config.yaml
n_layer: 21
d_model: 576
n_head: 9
n_kv_head: 9
head_dim: 64
d_mlp: 2304
vocab_size: 32000
activation: "tanh_gelu"
norm: "rmsnorm"
norm_place: "pre"
norm_eps: 1e-05
positions: "learned"
qk_norm: false
attn_scale: 0.125
bias: "all"
tie_embeddings: true
parallel_block: false
init: "normal"
init_std_qkv: 0.0159
init_std_o: 0.00245
init_std_up: 0.0159
init_std_down: 0.00245
optimizer: "muon"
lr: 0.00908
lr_mult_down: 2.0
beta1: 0.95
lr_head: 0.0086
grad_clip: 0.5
warmup_steps: 200
schedule: "wsd"
decay_fraction: 0.832
decay_shape: "linear"
final_lr_fraction: 0.05
batch_tokens: 262144
seq_len: 2048
doc_mask: false
train_tokens: 816300000
steps: 3114
dataset: "wikipedia_en"
Each number is 200 + 20 x the weight over its row's rms, rounded and kept within 0 to 999. Layers, rows and columns count from 0. The size before them is the row's rms in percent of the matrix's.

# up: layer 16 MLP up, 2304x576, rms 0.0629, rows 23-26, columns 384-575
# down: layer 16 MLP down (transposed), 2304x576, rms 0.0664, rows 23-26, columns 384-575
up23,105,184,200,211,155,179,191,200,188,215,222,197,196,189,205,202,232,187,203,192,198,227,226,185,189,205,218,185,147,223,178,187,196,196,210,201,183,216,220,209,211,239,198,220,188,190,211,161,215,209,197,192,210,192,212,192,188,212,199,254,211,204,173,232,234,194,182,183,200,177,194,215,207,185,217,225,202,196,164,198,153,187,218,183,218,241,175,196,219,191,172,191,201,206,174,191,190,188,227,192,180,234,227,184,207,211,205,231,198,201,211,191,205,158,236,209,235,219,208,181,168,200,193,214,200,216,169,206,195,210,199,225,189,225,224,247,221,218,223,206,198,209,201,190,193,190,219,214,184,192,191,205,187,197,202,168,198,253,201,240,205,181,164,177,186,225,182,208,157,177,206,221,238,177,219,191,184,178,186,198,195,197,210,202,198,184,180,156,220,189,189,175,213
down23,108,212,124,197,198,227,194,184,173,214,224,203,180,193,203,225,185,182,186,172,166,202,215,177,223,204,190,206,209,196,198,190,198,244,220,197,204,239,188,189,179,220,194,183,196,183,201,198,199,230,176,193,163,199,194,190,229,201,190,169,215,192,189,195,217,181,211,216,207,253,178,199,188,227,197,183,210,173,213,220,199,206,187,181,187,172,211,195,187,194,212,208,210,222,209,172,208,198,221,225,195,165,178,192,221,190,205,186,177,217,240,177,176,199,208,173,174,171,184,203,210,195,189,175,211,180,186,212,212,221,204,188,211,157,199,193,186,182,209,196,222,192,184,201,213,220,195,217,211,193,167,161,159,190,189,183,184,203,231,171,217,194,185,203,223,179,195,211,242,176,205,200,188,203,196,256,194,223,198,178,184,226,200,214,197,229,183,216,229,193,190,225,196
up24,101,193,179,196,204,181,177,198,167,201,216,196,235,216,188,228,229,197,236,184,210,201,173,201,179,223,191,240,206,208,211,219,180,187,180,204,233,216,162,217,176,217,199,207,188,220,167,226,203,213,208,224,197,195,208,190,203,219,209,200,195,170,193,189,218,162,168,164,187,229,213,175,183,179,207,175,196,225,214,197,211,193,201,214,200,227,195,192,209,187,228,198,205,183,229,189,198,225,196,206,191,206,215,204,181,199,199,209,205,192,161,236,208,239,175,167,218,177,254,201,226,199,155,189,216,221,217,202,208,178,171,186,181,220,200,212,219,183,202,187,201,192,227,215,218,211,202,166,179,230,188,190,186,211,205,186,211,185,161,231,169,202,226,201,166,210,206,190,228,204,191,169,214,195,188,235,186,199,198,213,164,172,208,177,210,238,217,211,193,207,183,193,178
down24,100,211,209,171,163,194,203,207,187,205,195,205,175,217,213,229,229,184,185,159,199,185,205,189,189,180,196,219,214,174,202,191,201,181,222,203,210,244,257,197,194,205,220,197,238,256,242,198,247,204,202,184,218,190,174,163,164,162,182,238,202,167,207,183,203,192,203,209,203,195,215,200,224,175,240,187,223,193,210,194,186,221,202,201,213,192,238,210,212,223,211,176,185,198,207,194,197,193,201,185,206,237,183,197,218,185,185,179,229,215,179,180,175,189,200,227,223,217,191,184,152,161,230,205,192,184,187,186,216,224,197,195,180,211,201,199,214,225,179,221,206,186,188,201,186,212,214,203,181,198,189,177,200,176,226,190,179,194,207,189,221,200,198,178,227,188,184,194,220,195,198,191,219,201,197,183,194,218,172,190,212,192,220,188,190,210,175,188,210,170,216,186,198
up25,084,233,210,202,170,220,219,237,196,231,190,191,224,172,185,201,215,213,212,236,228,209,230,185,165,186,221,218,194,222,204,196,221,213,169,227,183,182,192,225,193,212,193,204,183,194,197,199,217,182,208,229,198,191,196,210,223,222,193,218,213,206,185,196,215,192,225,216,197,181,195,200,220,239,225,179,204,232,207,176,200,184,158,218,175,199,228,201,204,210,232,230,184,208,203,177,233,209,178,236,190,212,193,205,226,210,226,163,198,222,196,192,201,174,237,205,167,208,182,222,221,209,168,176,228,196,193,199,180,217,217,193,239,221,202,204,162,207,196,216,152,194,192,181,165,188,183,170,208,198,239,189,171,185,197,183,207,224,166,182,223,207,219,202,192,202,198,227,198,227,195,208,204,177,211,207,204,188,183,207,221,203,211,197,186,208,185,154,181,206,171,185,214
down25,078,211,183,216,251,230,234,217,157,177,205,212,211,246,257,217,204,179,195,218,210,188,191,222,198,184,218,182,189,192,215,174,206,181,206,211,239,204,197,219,207,211,219,191,202,205,218,179,175,199,192,193,191,162,226,202,178,225,191,212,198,180,169,173,209,215,190,188,181,205,234,189,213,204,168,220,174,188,215,193,188,212,193,205,226,213,213,207,193,158,190,234,193,184,201,194,221,200,168,165,220,208,196,193,212,199,193,198,187,187,199,203,228,213,230,200,174,174,227,222,208,174,224,226,229,187,217,227,180,203,192,236,168,170,209,160,224,203,195,220,236,209,199,188,175,224,205,230,202,183,169,202,209,221,148,199,194,190,181,190,195,195,195,207,184,203,194,181,215,186,170,220,209,163,231,191,221,209,169,196,208,184,225,234,201,177,207,217,213,206,222,218,200
up26,104,205,251,211,205,187,239,178,188,201,178,235,237,183,210,179,225,194,229,265,205,177,208,203,205,207,179,175,234,176,183,176,193,246,182,213,182,200,204,205,183,244,224,198,201,238,184,177,220,205,224,207,185,195,172,178,194,205,203,230,230,220,183,185,175,234,175,178,212,220,240,187,187,202,206,201,184,231,184,209,194,226,218,185,180,170,193,193,196,202,206,227,182,196,227,185,207,212,221,216,193,193,188,198,198,201,222,217,261,199,196,198,191,209,175,177,206,222,212,197,213,197,165,225,198,222,208,175,244,197,200,216,205,215,201,177,225,197,194,210,198,223,201,222,193,195,218,230,176,218,230,187,200,201,206,188,219,195,194,191,197,221,221,191,235,181,191,204,204,200,194,197,194,231,173,217,181,232,215,179,217,224,194,218,201,214,193,231,214,192,235,245,201
down26,103,178,173,228,199,233,150,187,199,208,179,215,198,169,220,228,203,227,219,193,192,195,201,198,196,196,187,198,180,167,229,227,186,204,201,222,188,168,192,225,225,185,180,233,236,202,217,200,204,213,206,236,220,188,208,230,205,188,209,180,198,194,209,218,242,209,179,196,226,192,219,212,232,164,216,236,170,228,191,195,191,155,213,176,200,195,213,206,195,200,187,187,209,194,220,230,219,176,205,185,188,152,186,195,198,196,210,236,202,216,225,223,197,233,224,202,196,214,228,183,207,169,205,223,184,158,178,204,182,193,220,197,167,230,168,231,201,187,217,195,220,161,196,188,194,206,187,186,153,192,183,186,218,186,178,187,212,189,212,213,209,165,201,219,245,201,204,190,182,242,184,151,235,199,165,192,185,213,183,210,180,203,226,178,213,210,212,192,164,221,185,195,170